Part of a small language model's weights: untied embeddings.
Each number is 500 + 40 x the weight over the matrix's rms, rounded and kept within 0 to 999. Layers, rows and columns count from 0. Numbers have three digits each.

# down: layer 2 MLP down (transposed), 1152x576, rms 0.0233, rows 479-518, columns 336-383
# gate: layer 2 MLP gate, 1152x576, rms 0.0303, rows 480-519, columns 336-383
# up: layer 2 MLP up, 1152x576, rms 0.0295, rows 480-519, columns 336-383
down479:532548488479457487519513522541527456501448524450539461478412567555488438506462465466453508509533463531529508464463501510511470469549518498522569
gate480:399514542493527481433531522440440476524536420417502417438529525454412492516474524524520484469496545488539441499586439524517526526518445529519512
up480:454396552489470501511555631505494577472556500478517516506518430587544472503521421476536502472544408458490504441472589554495415482557510569519500
down480:531504510500538497518523505488504483482623541426494478568487450466446549509461584547495419474445499508516405483520497528508462502487369562511571
gate481:478473557511501538567502518528479472461411515422516572496506474476516505525510512521501440520449481485494453529494486522587488529490514473531514
up481:525514481538413482521522505509484517493481495488451538485531515472486571535553488510559525511428552498448540481526536466543501463541457491498469
down481:446425492492560578511453451469496522469483486457514510451470481498495502493544535485487548454548459497493452457510550476518487558466488509477435
gate482:545516451496431422477469521483471595549564556498544447518569566533473533590418515397472482549522489551556493521414495462577527557498548537389566
up482:497481522554466568490590480502487541533492543587540534480490565514483523517440488467507471480436469498499513544470495455429462549499537526410569
down482:475454526538495483517586433534517444536380540541449527462509547531448482489503497511471511497402459520466512473472491517468554487515534504485482
gate483:470529500535500480534532539545443473479473475473502470492544475444493466530487485540528512472524507466501470470423455465549541514509528533540500
up483:526497521490490438533450514493453531470469464436476551491484507493541530443523502466567485543478439470476550535457527482507522501530516524520536
down483:542463524519512508472489513497493463466578518496530477495499489491450505494504450439524511468568491465488485438492549538428531432497479544523530
gate484:526484548445498582483551480536508495591477503522509568406562511516450497507541529449533535407471563491492495479507481453579453498487482472476553
up484:466465426482504464482488484460463447496479520531498460570418597497470556513445434558521477502458550529547473484503452522516547484485542481498516
down484:536477521501484491475489444529575527536513491532510499546490457483500494451613466575535513506446424535569543530524505494450445550532474538431473
gate485:468579512384499531566483561435487520551515582551499484506458565559466508466546522509513511460548497513465446531476525518450506517492493494448524
up485:535457509486435493505530509497481516468451517525515559490559495512527476455457464511524538398460529481435493534522362524547481543525503570564478
down485:460425479505495451483443490524531501428528434492522465534541499495527593493532522496522506450490516421507480476545499464476450522519511526472524
gate486:521564518518473471508557476449472562488538467531475527523517562543561506498485502485498488577529571466574521569458509461461539504529438563526579
up486:515485456558437489549484457496533502499475551425548520454530496530410541560437494450529486468535532481461477477496504484470491480458502458430492
down486:469448464437427468520425536547512561474528510504533510444556497512452468479510540568484518450501463562550499477501560577509441504519523496420463
gate487:551537467451480441542512524524497455552559445509495526542484488502546493461551494515508480506471484488513488543508536525565479496483451516458604
up487:517542514479500536558525470420456453525518525486521467488473573522492468513486510499564507441475501505495495580496530516614475572607477533537423
down487:468504455570524536485494492499475477509443499508483437447513507462454541591584391453496513426449462412521488492535495572531536500479523428514490
gate488:520442460500531456468520483503437492529432516573426458521537424488445484459559528464478528489487502517485531507514462487430457526494511456513499
up488:492562451463438420489481564423523477544485504470498556508508518492450523460458475500511449515547514516560559545538513440465487508571498489464554
down488:494481484515512510527458462487469493508550492586459479444482469534434568509563512450522530505454550493440479468512490455554479534475564470541449
gate489:563501586557456490532566567462532381528540497478462540473495475520482591449463456493507439571480437467375514562485492520500532457479457569433408
up489:468555392466503480462466473503515586490458499460530388466462503510501454585555586553518487497498577490547462434439566524503442560517514463485516
down489:501588455541470469549460527509557518456448454520513485449518495457480480488535489563464485474509564524550530505490452490474507536515492514510505
gate490:516508494499569468506491543490410483521473401482470564445509506501494464471497461543585519527457469513500480509497542545505485494491552508515492
up490:517506428478547522438486474437458528519476444503468538486450513464479486505482465518477474537506477468530495528477464503437475501552535407498540
down490:489512429489500541498486481468577504511501529443483548513429513512465511551510465519426410464546468493561513516491432546451527502514552530454486
gate491:495567570506485486476526554522511568495541517548486514472499545544484553561487521452496483517507408496452483505477512522484511547547538452422458
up491:541523541481508430559496432476510505509464522544528479456531529515469566552516450462473554509524455479447496464448511524484538560591581469442439
down491:502497486547487518526510454486461473476512539525488519517558512488511478449508511609470507474485539445502505517459568453516549455439483467517526
gate492:462509606506582491518505552425431425516459461488503519491474517489489544501465533521573564518452462553470476555520488497464511495530446486466529
up492:476499487529511529560563551470499501521469470462569445547549459461468414480562549491536483557480573522532553543483478445554472471509479551492500
down492:559522464475485432525495495510506511454507485517484514522496464506476474518518499513477538568391545426553513518492536451491445530477454498535494
gate493:498562505499491476515563492482501527506496518420563441550533491537500463476467484471564486437447513472483480556430461481443519531503545503520529
up493:476443480510494487563473486468474510514459519563553533444472464561546551395528456463458472432530452465498551509440461488583553561552510517510483
down493:480553507471485511509549526454533436488459476452523471496479477503467456566560501463500450517480534530443491507491497496434546493393557536517497
gate494:477552487536580458466451490476425534502475495530472478522532501571469557534478536451414531511410506523449465516548456545483540573507513465515485
up494:497437523434446578526486520512509468529510492474520538521450520429480469535451490582463532484469575498448490479510522452537409512515592568527450
down494:511481548489442496467508455492538564532498458378493534525382528545550567462505535573518527497547518489580469425492462534492510414540398513505517
gate495:490463597474510456524580554570509467409502542485536477508441505540577479497471483449541503513531411470572477485517491499525494537477483541486477
up495:475543517512484568490538521599534567420438530436435563489514536492505483526537531484517439551461492507454451554454520566563525537518470474460483
down495:470491585484509550465540505599448516391497507454449397548482487549507415539521462472553410492504432460531487456496458482531457505365453554574492
gate496:491520575497473491450488512456505511493474474412494529460485535448384467504455497550496509520528518500494500496539502469568450501483480497550514
up496:538441474510472514527497461493577559553518511548544483482448538603547478521463502432549578488508524525462459483489522545482502575515503530497470
down496:533502556506440523506550474462473470515456471553466483566455524463470584520567495478473563480494477543517425437498491479430536500481518457509492
gate497:498467491459483504456581454534557522533514516524537461532452511459524457469529482481512591493462535505512499465567433552480544555574548507553487
up497:460522499541445463514511566482524476479489462496465476482544538522513486471517553506484463529473478481505480521488512439475562522506457520479492
down497:489552489498479456488499502510493479528528499519422461521557547458490449474558539438528484516478427560480430481500500561455529509526549478463444
gate498:448535549571458440539490512488535531565553489513501532478513579408564448475561515572448487508480552495546551488435505522449484506501552504449533
up498:466589525479516503533485504487475537475489556537520531496454563515527502469490461490535550530461517537478489452436473514516451557488569565499545
down498:395532446443515569552496494526464430505464513541477490562534510519489433474458460511534557507481546514490506500484451542530418537474545535523525
gate499:534551518479454515576510537505503502415539551547542501468467495574566515517537427494490494501515432513564551528476440517505493512420504513519524
up499:456502497442565465450553535566524459520519491555526499514510519472457458510532583486516514473509482488467539510564460582446425562498450603493525
down499:475554593580513561516525482477579451539537447558546535513495506421580490577488452467456404425464540514507487574546491457480499526496484573509503
gate500:529496571469467498503508501521446475587428468512546496567523500547517434518482515558523567499560528504467374491470454534515501519482510445545505
up500:519531535494496541538545523521493498494529421525475498468441467506455511474437440545503459436476477553530494519465446469562452485464472565483553
down500:482417503537509490443477529447453463584541558502490512518471527526454474437467477488494551437467508521485425573521429546490497486470572472417505
gate501:332453526556497517441566650544481523437515436434477484443555532452467529532553490441567497538545528447546577562499445485371505471429489542493512
up501:453457483572549608458501569524566523544398381477512433497609471402471532502513433503441535546552525535497477479546539570410448438520582440529547
down501:510415484531570546494530510511559484495440473439557368528535478481520503525513461496512533538567459491480456533544493532463504458508520486523489
gate502:434502563469551422536510469454481488582484482500563419553444514427517499576522441395530516528483571533423480502539542505482481506480482410552511
up502:614549504551488507493502502437472589439541467443459496430536532512490515459538536478537470443490469404508541429499490481494456482455419538511495
down502:463532616482537505481524395524539378552537439562475473562534491527515552581407537531484581562448506618538529488447540464508508524498515509436511
gate503:533480453516462500565521455599442488523496567498471501558508501534551465478477438508458491523550466526506471502436551551497455460554489549511513
up503:420479594549506520497530521489509475401486456527517519464524428525539510480529498481537519489506438469441565453470532518559542494453437496514490
down503:562497575564484494580521473575492540415437466575465500495485540551543475474495484500520501582470462503491453521487453480487458531531494486540492
gate504:514531534402530533552488546518488463468517505511531490461535474526508454481516547525558509517498544498494476538489459420499522492519507526568471
up504:500508542408469511457439445511488517506486520509458502467505513531504483489514451442547554426488482561433439457552467470492523467493548492490523
down504:515586487532478506496484515504521464476478516571469548490536510591439501533533526447531457494483489456453485458487509546554464557450450512512526
gate505:482526449472557490404478549514428488448516468446444524521565468453525540519514555419484462558587550575528475525464514457580454505529512532442441
up505:475486573618507477493499460557545493509555487449534447522408520494447535463566470536505441500545464482524501501495449449474540442492542487519552
down505:478439527577531477434413521535457526455480502483528528495554425475509546513500523465450491555546518532488468576496495494498461479496496527466489
gate506:442461450512536468474434519558438525508496474541478508464528513479495497543585528545532541488472469502619495447487481466500525490551448496528576
up506:447542468429467462494461520508503552484505466455534514502509455400531516518501555532489500497459480556499443491458464487374458508557538464488534
down506:516454530446462523475504474439496472494462487447536448532449518574477531439462504492536490527587577507449546535469567490499515529483539536550383
gate507:544564497477467540491422540503605576490427494439521522507555472505446508522484520449488502525508520516528541510500487528489461482494480497495526
up507:568493580441466464432577438442531486497509530539480487538442513482487582499482504440479574541489458489483544509502575456545502481477475455494500
down507:505497498546490445447456490454557502454478470523498529496452519461516426518492466468518552512495517525480542478552520451450473491510558467499456
gate508:524475515459547530573492565476460586533508532413536491516564479504493550508458512449500511450529519491489508595475529488572455492537492532508539
up508:501558481499447526535516507564467444481567448506555525495535536491528547529480513518518428475520498536499522462525542530482537441516526508536479
down508:466548474506527491509547473457506453483507391502531516465498488535505509491559531534512490538534492482524486483520502495560482526488509465516522
gate509:529506562576471496524508570526533475487491476450464521498497499515514595456465537445476480524508477544501470507498484496426448501494530455442490
up509:425493446547467556544488501516525512513457514543558451435530536459477455487522500554456492525494509516513539489520509522537518422446415617536554
down509:495578472553443473532512478505527456476500501515499487434511514505461606523497467495427464530523435539427471509477497481492497494504451522508526
gate510:463461486548451487476563481414502523504478505525405573441507490547465452502558459462459480478516564454468490485497512558504555529517483472475532
up510:456520526480538499434514524470501499602456467532528508553481522498426492514524489526489498451478493515540484532527581454496467455472507470493496
down510:493539552483459540475551572554534455585517485491524461574465549520487487544431479496503463444475470484454510554489488496512491501532418537484499
gate511:520470489387468480500478441535464529525504395445474488456548466509475548477526459431546514510501452460481502446394451543532522451472525445567557
up511:557436475484484480501554420501492518531461550557588456542523507470501534523553540561487603453530471491548410442510550519472498497522548521427497
down511:463462591525549503545466556449477539437469525535525584506562532459486576586473575460507449482546599417461462562540497391557566465496519460550593
gate512:528503503462498517436535499523511503551460462402468554510477512444453510477533445525491459549516510449446473582485532402497435549533484499490491
up512:597511457558490500453525511486501530578506503442503463518526406430536503487500488539491503454512472483458488508531508391485498582509558521467478
down512:528453516491492501553571463536535607516544559550517462516508500518480456484579536440501498498512469487489479543589476555483564527519533520473515
gate513:488535457462484514526468460518486466512491536549496509495461514523484460467483523470459432548542430552529476555518483469540519494517428545520546
up513:402430589447443477526487539526562447500415520521508532542551518462530438529473556474438472470489609585506481559442449411483533446532590507505504
down513:415530502530482502524459571484525543479389492509454464493542531506570548477535528522506479419502498539491469485448509507457469456494448501568575
gate514:535539446487430493527479521518469477526410449479494462527513484519540494462432501515518486501499475481512503545402446487473504487447507492510482
up514:560530511572532503476480505436460474505592458393487511500521517522546545557519480483515529417591512493532538500475507483454492477527482463517490
down514:520499487497532477469534560471462517532520454496475526550488514464545552571528439545484531571544493474505556525479514494448538425566544475436536
gate515:483528489532534433506477571496544517579498547518415470508526438531484518439459502526456523492543482545511453490458543558453419503551488480472527
up515:496495467442400511468476535582515519436518444484460511517443478471494486492531539412463513520448433496459503484483484492526505524500412539479568
down515:457509482485503542466502537510493524468476424425519371465502480477569455436470487493470478404512481532472512444530514506549413555520499500532520
gate516:506531540524500453539476600479493536532537530432460507507459577464473444571424509514496458523488463502459546499454474466492552512539572526491472
up516:496415449542484515448557449467499528481551381484501478516491449487517514524508538519587495562621461526529472478459428509497556468444451458508529
down516:431489459627489527516518546464510498553590441509506534456523484542486597479471473480539478533490491453535496495592541528498498445413458472437464
gate517:437489509468494481534569554518466429541510467496527492424476413502413501479443523524552536475549421467537469499445482440488520525439482523559523
up517:483458464516519498563484501503443435566513478583558487513476448494478483509453483438574508501477391474541542484501489447509540529544469459561435
down517:582520552523467528470460489485480514521521501581545538505489542469538574524479577445476500528477543538432519449524551506500501522600581470509488
gate518:470453546513466482488489476468494491483553513541504510564488537549489498499484520466542561536537537479593448450510525502467519471520536604427595
up518:518554541472542517454528539520550468410402559532507446533494438485515555493529525524568486446501509490486493550450409564447596525552514463478478
down518:464496494548481485486435514506478452541535409559474458545472538495495522536517502476512516567501471478466467441501590481518483485455517500478449
gate519:508540532509485484525522495486506391468495405529478489472438484436485497517472549501522534498465547587482512512464467496526483445488543452551491
up519:480499521534390482455545467497475621545529499462449545465510590588465515512488470484543473551500517413475551585518534495392544517555506567415453